From a checkpoint of a small transformer trained on Wikipedia.
Size: 13 layers, 3 heads of 32, MLP 192 SwiGLU.
Each number is 128 + 32 x the weight over its row's rms, rounded and kept within 0 to 255. Layers, rows and columns count from 0. Numbers have three digits each. The size before them is the row's rms in percent of the matrix's.

# q: layer 7 attention query, 96x96, rms 0.056, rows 0-31, columns 0-95
# k: layer 7 attention key, 96x96, rms 0.0568, rows 0-31, columns 0-95
q0 097:178116133129093125128162139130130119112203098110156134108062115144118126127149102134153129096141135175119090136071094138121093121072185139090072084110132157115118124155111158149168058200157160050136119095083119161102087134076138170113120118060108167113196092132165094144129086098123112102
k0 079:195106153085169080133070097180145121046095135113074121145095104082102066149161132149095167136145108128185140133108137147129061114080123134117087151152150113161100114099182114137154112134108141181141144089081129118141129144150140141111141121161168136185117094140143126028121147131151132195
q1 095:027142098158201072183140122110129155138174132125157119157083087155155187115136118112109154122125125143091111149128135107152157105100107141147105133121165109094172104129175105063081154076107101136116123144115090124165137096181155112109211075113109132116146139104131124055147088155112122063
k1 090:142100110144083159091105105140172114182034093129085093115143184142098096117103142169113141129104102116132127087109165131129121126121101096196131124144124133123082169152132142149113143098102088141115106116171181178169145149148124156098127174122086128142195036115080170183051126107110141142
q2 099:171130202123123075156140092149135127102149083146142158093106090099113144098128134123134091153130137136103122113092107149095163170120159125078146071072109201142174150162129156158120054217180176106127176138092133116128095114084124186156121090083109162115130117154158081100149100084152102145
k2 092:174115128062135067129090107172137188101116132097074097154164111140082047105090145164100162125159109101102186147186119157138096171108154139122112116153187096130109153075166113148157109074118155143127148107155086155086106160101141122152197105155157102148149145151179108075143136110113169123
q3 095:109155116209155170130172111149128099111160096141096123171087106170185162150152127105088129189123137146140117185088108110137169124087078220142100093124170119080102075103092095107068111165165121161121106115102124090124085072165153148136128107120101103091134180145142128092129091092145113102
k3 101:143082064066131110135116114092086109147093126164157119064085144167080136118181073156138134158184094171101083100127126116131118131153101092108151176105123126090145171184080118174138172125127142118092137126114108167118107151066152115074160111134129181103169073115116126136122229124131135136
q4 114:115124111105108032181129118150130155148147110095182122117125157100041147119109101116114146117158090147134190093115100160123150166178105156164166088171082154146229107154132130138126136155125178127168172106099085124142123196138097153116081079150110157149088155133143109082117132157123111100
k4 115:151095127087122149140095117160139089076122149146141173125115077158120094139130132082148147098142156119173103095097092114050089144122125110085123142059024089103166086085138147103161110109166125160124171117093138095140138082100146116117057110095187177135115150148133133150186146150104075152
q5 077:189108091133082143106111101130146114079158095074035109144173176086125052089086119112156169140134124120119156091109094146113154186157135168110115105164162148165142143129124139174093052120186174122180122094173130151098115183086104111144115116139092092123102162124122172108140151118135125156
k5 111:195072145103115101137068079136205165130133090104173145115105085112080057111074136138111128073167142117189151123138086140105099129124172148162124103149138160117106151119160151147150104092073142144148157093136099108122141141087113167142105145124137108140092150165171120029149093129079171133
q6 073:153121128123084074111076068128127107081151110100113150123132146112118082124141191188157150064148111105157160087157126148127148098118129113173085165126093136153167119131091149141165087113102158162189179080128123152125202058059114139171074155104110131149103130179128141072162112148117137157
k6 118:163112154082075142122064076130180161108113041122152135102147068136094063141085123136126162094137139102136170103110149148073094162109172127147105126126127141199161135103198146170133080135138180139150151100163124148136159138090129173116145159135120077148098134132170157081144113114078180155
q7 108:176118156059116090124121182164112114127106151129097093147103111130138125155214150109137122105127082128089111144122136099155135165161150115160217149112128149150163174117079144158151128200143117085088111116173205107130088201127097158121132143108185110122073117133075078148091127103097130132
k7 105:150093105127084123084156149117091040114168169132156128112128106100112160166174119115119158121115112133155136117151086152105191143110143072127148123122063156163176153115122130114152110185158091116195181127118113118112161077063143097116104072112136150108096148124084073222131099132144082121
q8 084:155081137071117099143151131165157137146177143088118115167136150109134111152113147120120127082151086097218166050194187119176141151111133144124106142153096145099144133056134078153151150112150149144172133144179129114170158160118137150139132123118077088138136044174099138113099185143114096175
k8 091:186082134093104130119085105165216107067142086168154141116145100119096060133066127139079088098125135137155150155126078142155065173096182085142153133173149140140093105089167106138132109093119130127164154081136194100167104191071120131103142101145160115124096121097139138093163118131134145132
q9 093:190108117167055105102117163174151111131150086131101116168128169135065081147131081096115096116114198070119191105182155145095162103116125163114138114136154148168146143069118118186119109136149137176156144167092187123164096116150154055098132173132153130114126073134157157134119167125117116171
k9 104:110178140196150083090113092061118100059085197111136167173147151140147158108117133124178121155149101125161061139082164113096089135119126129108142153105139125094145093155136175154113122187134109113104091161144168072100097111142141148109183110141131166159124168075083136153119125080124058106
q10 110:121119074176158151123174179125103183125121168154104109079091086154113146134097135158075098161151132108187106143138166030139118145107103088152134119130152154136171098144113052091139081105087116161132104090105120063135121141120147154154123066190116089098206121111116128144095121152138122100
k10 095:200130095154088190089079081142194166133156145113125146137097169110082152115114113114155139108124088135148145133143146187141112093074112122138149125190121130102160147047185093097082178164140140074112150128099116151124101152097116129129124144071137090169148086161188129066126171103124137157
q11 090:124060193163100140185048180112110138116133107111151088109101143131170091121128118105094132103050117051110161102089111166124124090148135196178141150114140095106172078117080119083158117080118151086163156162100104121129182114138118127117174125096097115081083152163153142144123122122156113119
k11 093:111141113069160126168118092196190156073154112141115170132113132112115096082129189136152129090160140127134142174118125142067073148083201141144089084148103134166097140110195123145154099141109131129087157094140152112107157137139171158131120156145115103213082146120134089096146077129137207131
q12 101:102124086094121118107161123127085109096121082125160148141146055098094139151114122149092089153071138056138086141155153121128160133104144154133218108137126083137115107078148145119120131138145147129143137104118187114188074147141138105163180077081169093228152187145146140185132094130114129119
k12 093:138106151150165145107177077164152101119134113173115094117119106150164192097205116100134113167153132164135163120140101106130153129169082163125170174136137176189130125132086137092128127195084150142112154147113158141139075149136122107122136191075166093183154140140068096164101153066190098100
q13 102:123062150153093122142133097072089122090101137142146091087078117105119188099136143176117107176098089146075132142149133099051161176131112108123110129068151119115086146136108171155096184147094084094114099147121105167106120135117120143133182097035115172102130131156130184147125125148161085190
k13 099:153140124177109123138137128157143096124168184131072147104116147143137126150132122092162118066132153161138152142177111136150172055185143120165089162078170097198109090149132091161115130125198140128112192072096184143122157176103138101097102168143128107068096115175131134138116101059126170126
q14 099:057149103179220177158166162113114147119174123165133124103092098163177203124131095120152132199094124113098051129093108099143164099164132148105106126109086099092075127091134123110122173112112104137093087157111146111134134088176170098118152153108113129119187132149106103169166117160148099121
k14 073:148106131077099144141048128141141120141136073056119129109200102114126090069088071160107119120166128097121175113150153125093094111107086102166150128112100150168070109081088139170145137170080109111113152061085078104166141096126128134146098160170124162169131130128159155185100072111144126137
q15 093:115134149117059091117131110133196126097147090070068124166196143176089109138066107065155123080135149150173122140133143162148128157121089097140155146031166079150107093125082131149057142110145158121120164129093096131128109156103184131141126098159145091156108105177156138124156132167144133148
k15 130:157078159088095106166079072179187157107144077102142100117126119102065047118094129172122151074131133148151144122101116192120113157119176131121126093115151160145114138131164120172161120083108150148132171123149117143113156119068094143125135185116137113171128120141213157047098113098129157157
q16 097:149131166136081127161145115153054114114163165197151117086129102139164128140137096124153159108117146121158082103101087084137179070120131085117065094147133083135100102129122162088155132136146121129093183123054169094058120118084178129071117158076181103171110151115124102110142185134141155150
k16 093:125067068135063130154118094137169160136129126105134070153093076163092136143159112111107150136146163148147187122132162146137183147142145131186109165101171229131111131104131091132086110079114138114114112119139134128110176171183166080134141134119040134120076116150105159070156087116123156142
q17 100:154122114087068111110071130110199177164079147093096191111125164076143132124121104084083097098177114193159091097126148149143198145096112113105137148147129141145196086158098118164121083157160097125091171141146109128115113124110086143120127084088159180138175124153081097108103090155103126091
k17 096:136086145091128112113112146156148124160152116152159058139080160105155146082149091155192121144156131113167114165093144076166095118168163092119156107113058107131162112154122148137146135122138164095170164117117107145154124132106093158135075087219112137051115117125152069160146218170111130145
q18 107:097100158152152129120154126117125139142073114155138088082144128170139149116141168167109135165169120111096088084143094055166125150135128135105136142132158092099162164104131167209117087104141157108115077091164070127153099130098186050145150209104125103122116166081141106122209159107137132081
k18 096:172141085122119071156127126137157142134099156103126092130178119126100114109162132087119148108121097171129174076170118112142153112088079105035127154155114172114181197102131121132141090157122122146097127049173182163098102120057155196130062103135143105143156105139128064129104116111101133140
q19 101:186158102119101116099143139097083149106161190137102136122149156083119103111114105113102104107155121105153144153172036099112145115152136150101158117148088104081134099089108139088089124170098146090109140075116019108083111162071122148140108108101093144118146084080107106115090137212145137160
k19 102:183126157188090169111077117130159160116102134150165181147119146099136143116058073183116116129132161110148115142152120092141143128100120121105060168125068108130083131118101110154166137119103148070125154129157170128122135105176133094159094160128086130095135195131126079104191109055064069126
q20 098:124152095126097123098166090167121123156120141107123115164209177136131154143143170154105128110145164116114092134105133167109061088093165130176178051204140098123093095127074107161193080082132079085101122124064109116133160131098132182105118109112128095110126125134179154109142149153158107073
k20 097:097178179169142112137124108100114155075128131158162061143161114119083079164143092103163140152156158134084184159154085147087168130083069114130103130123144160043080135088161182164120119092152141176117123163125117144148072089169117096130137177090114127181122135176118152159098146174120145150
q21 108:169054060104146157162183141097176158104082114112132143131138116148158162152098125125122098138157093084148222139120125152147147154123129141143138133178143140110122182075126112086147171082091165092138067116116124140133100122085133141079129158154096091138080122141163126041118150155056139156
k21 091:167159180116129198122045164134110120146105146107164071101146168195061088098116158141107119124152091093128092166103152131186112081161114107129113120151091148119126164157134089198126112125117075155154145108118158137103135127100147120178071130110178110171122121088089107153117083121136206110
q22 098:169100072156074110126123087158084152106123150156141117095147114130136152162122105043146132090135094149163132076139148125136179070138113132068144125115151166105100168110131120140175067228162126125101152107085170157086090105115096112171124096113100155116101131187184118141133127084111088091
k22 100:149083136093089128093102099129130164152098133157109123077107136125130111120162138179086170102167083140178127153185143096223130136110146117176087206114153129113198077091146161133131096110142142102139123074139122156080126147116116093106058142161091137107119109108106075091151153179139113183
q23 098:134184177102132118104135136143188145064198145150157078116160135155147151134121129136107078231169103134165123121116157167186121106175145202163153081114150113122154124130196165151093129151100081109117162091162182123126131126078126120107125157146126105078163126112151075127149143126101101094
k23 094:130165128121122147064099157131103146094070110178120185135097115093145092133156109115074137079077060123142125131069068104138116067129123082188157101101126154142160094129110102074115072144166181159153119145155129142107114141186135164089085152105131092099119132116179099156055143144113098123
q24 105:146169164103138075146069118102112204119150091092134132157109123095119087149088136139145067149137170099102135133094152129124200081139124141136137162136101066097065098127138093132103116056164131162124152181111115086065208108160089097116125142144116129130121183148138140117088147171125189124
k24 100:091116180177178132135228131158121122158126088080114115144174137120166139104127163123108132155135143121121078141103133093136064142073124072168098130175176148131101170172127139158096182117125057092175077167128117094111114119129179139089143137143079070171134157100132171096138148120130163126
q25 098:162095169106155131140116088110077133153125106122136154149106169110136130094184119183164177100066153158143135065086179127105142102078183117128201173101069146131167106163081188151162127192164111153135140144063112141144092112127118151139134107152142149114110072129144064136170149140119161096
k25 106:158163096112142115122131103093169079142173097098116067148084057134090139049068127169117119148108087122156189193092153129078161106120093118092133144148150115115147109114106154152150115105224137087113077100163114148107142148135088102123115155080133128155106136128187133145157072136113163100
q26 102:143115134133128173139142124100104177130092165118084134109146071171164107130093125156147109143143148157144094109201088134131152110092181142111087125085188075129125117176057148152142142149145133080108116126087205057125132151182123126167219169153085126126113144134093139067107125111161102129
k26 093:081110134103115103143123216161121087123095115088084148092118146082188099078199100129139143123155115146090148190123171060176163200135123122116097152147134154114120138100146080142102094184138073105122161159107156124137156119124110116137136101100126118176092086124082186117142113098159098181
q27 100:117112117143115145150126076139075195155126145162133140148099119119127104080067199125121143152119065139204124092145124134228169101160139125199142135161122099135137053098126144153097142109100116122162110105177191168092100123145127144107171134160122133093171146135107110128159129202158137131
k27 098:168123136161153064138183167155170104168125112081104151113099095118143147144145140073112052143123080078109058109123172092151103102082123064134180181139050113091135126126133152096127113131179135116161062179140119099136116182135098120101111149155143147140139155064091109131124104114105107153
q28 097:136127107100108111173157117137059147134141086116104142155176088188129191198105141137112092165144106058134114185095094167070107142137170080114135134162151125179166061133120191126121092139129095126131160132129114125172149134119122125062067109119090131180090083146144122179164138111140139161
k28 099:104134151177158180178093110143123084152172128180119116141088109097093144145162143109135178105150131211138138129164125132051219109096110167131150129107111136109128162085182143209131131092114145176134112136105123165095097159199116117122145118087144134104140129108123117137107140061081071124
q29 100:132126093147141111151164174148208117179143086129148106111130100139105156203101169165110148141066045158140176153110071140099144103136168103103145147148171079143092051118118123135203131087109174138076163078165115123109126147107133187127125102101104141123113157173130124137136095157128158122
k29 100:139180165115102100146177091080102151140110137142105138114084140136103121167124136102075128126231169151135046096150073099125154121172094098133137101143137146160141152141135135164084118209158093119132134130073112125094142123128105089098121193153091089128140068096149141117186170100118173091
q30 103:085149149144149106119107082124143109080075123184080140134138085160141108154153123142133170208159110150082099096186149135124111107120111154128105117067119165146181137133142080156173106170099161135102079197122106166135085156080120185065123137108138116102108126153204139177105132158106167097
k30 092:051162177107130119128174113118148150069149160071041031127120158120133136127135168144135124107130070123179173114085079133160165076089098118088119091110115148110139086079142138145112115140124133111151170105138115141168114125122151112092112169096156090113068150090098127077158111143169096150
q31 110:158133105095157151119092174166125127106102120058136109153127168143143099157116139151152081158109185144151100111137123054118041123195165149147104178129148151140178134084156087167180123152101108119124059188092141130083106108135174073118159154093087126136109121137084092128155099159147098162
k31 104:086098165122025093139112112109187103123103134111094181116107146143104169122092075166132169102156107110175146156096130127155107093095132137121111090088174160149107191126134182129111118075113093118144173120179118119147154144073084145129060106143103089165166107169155124147108129135074186109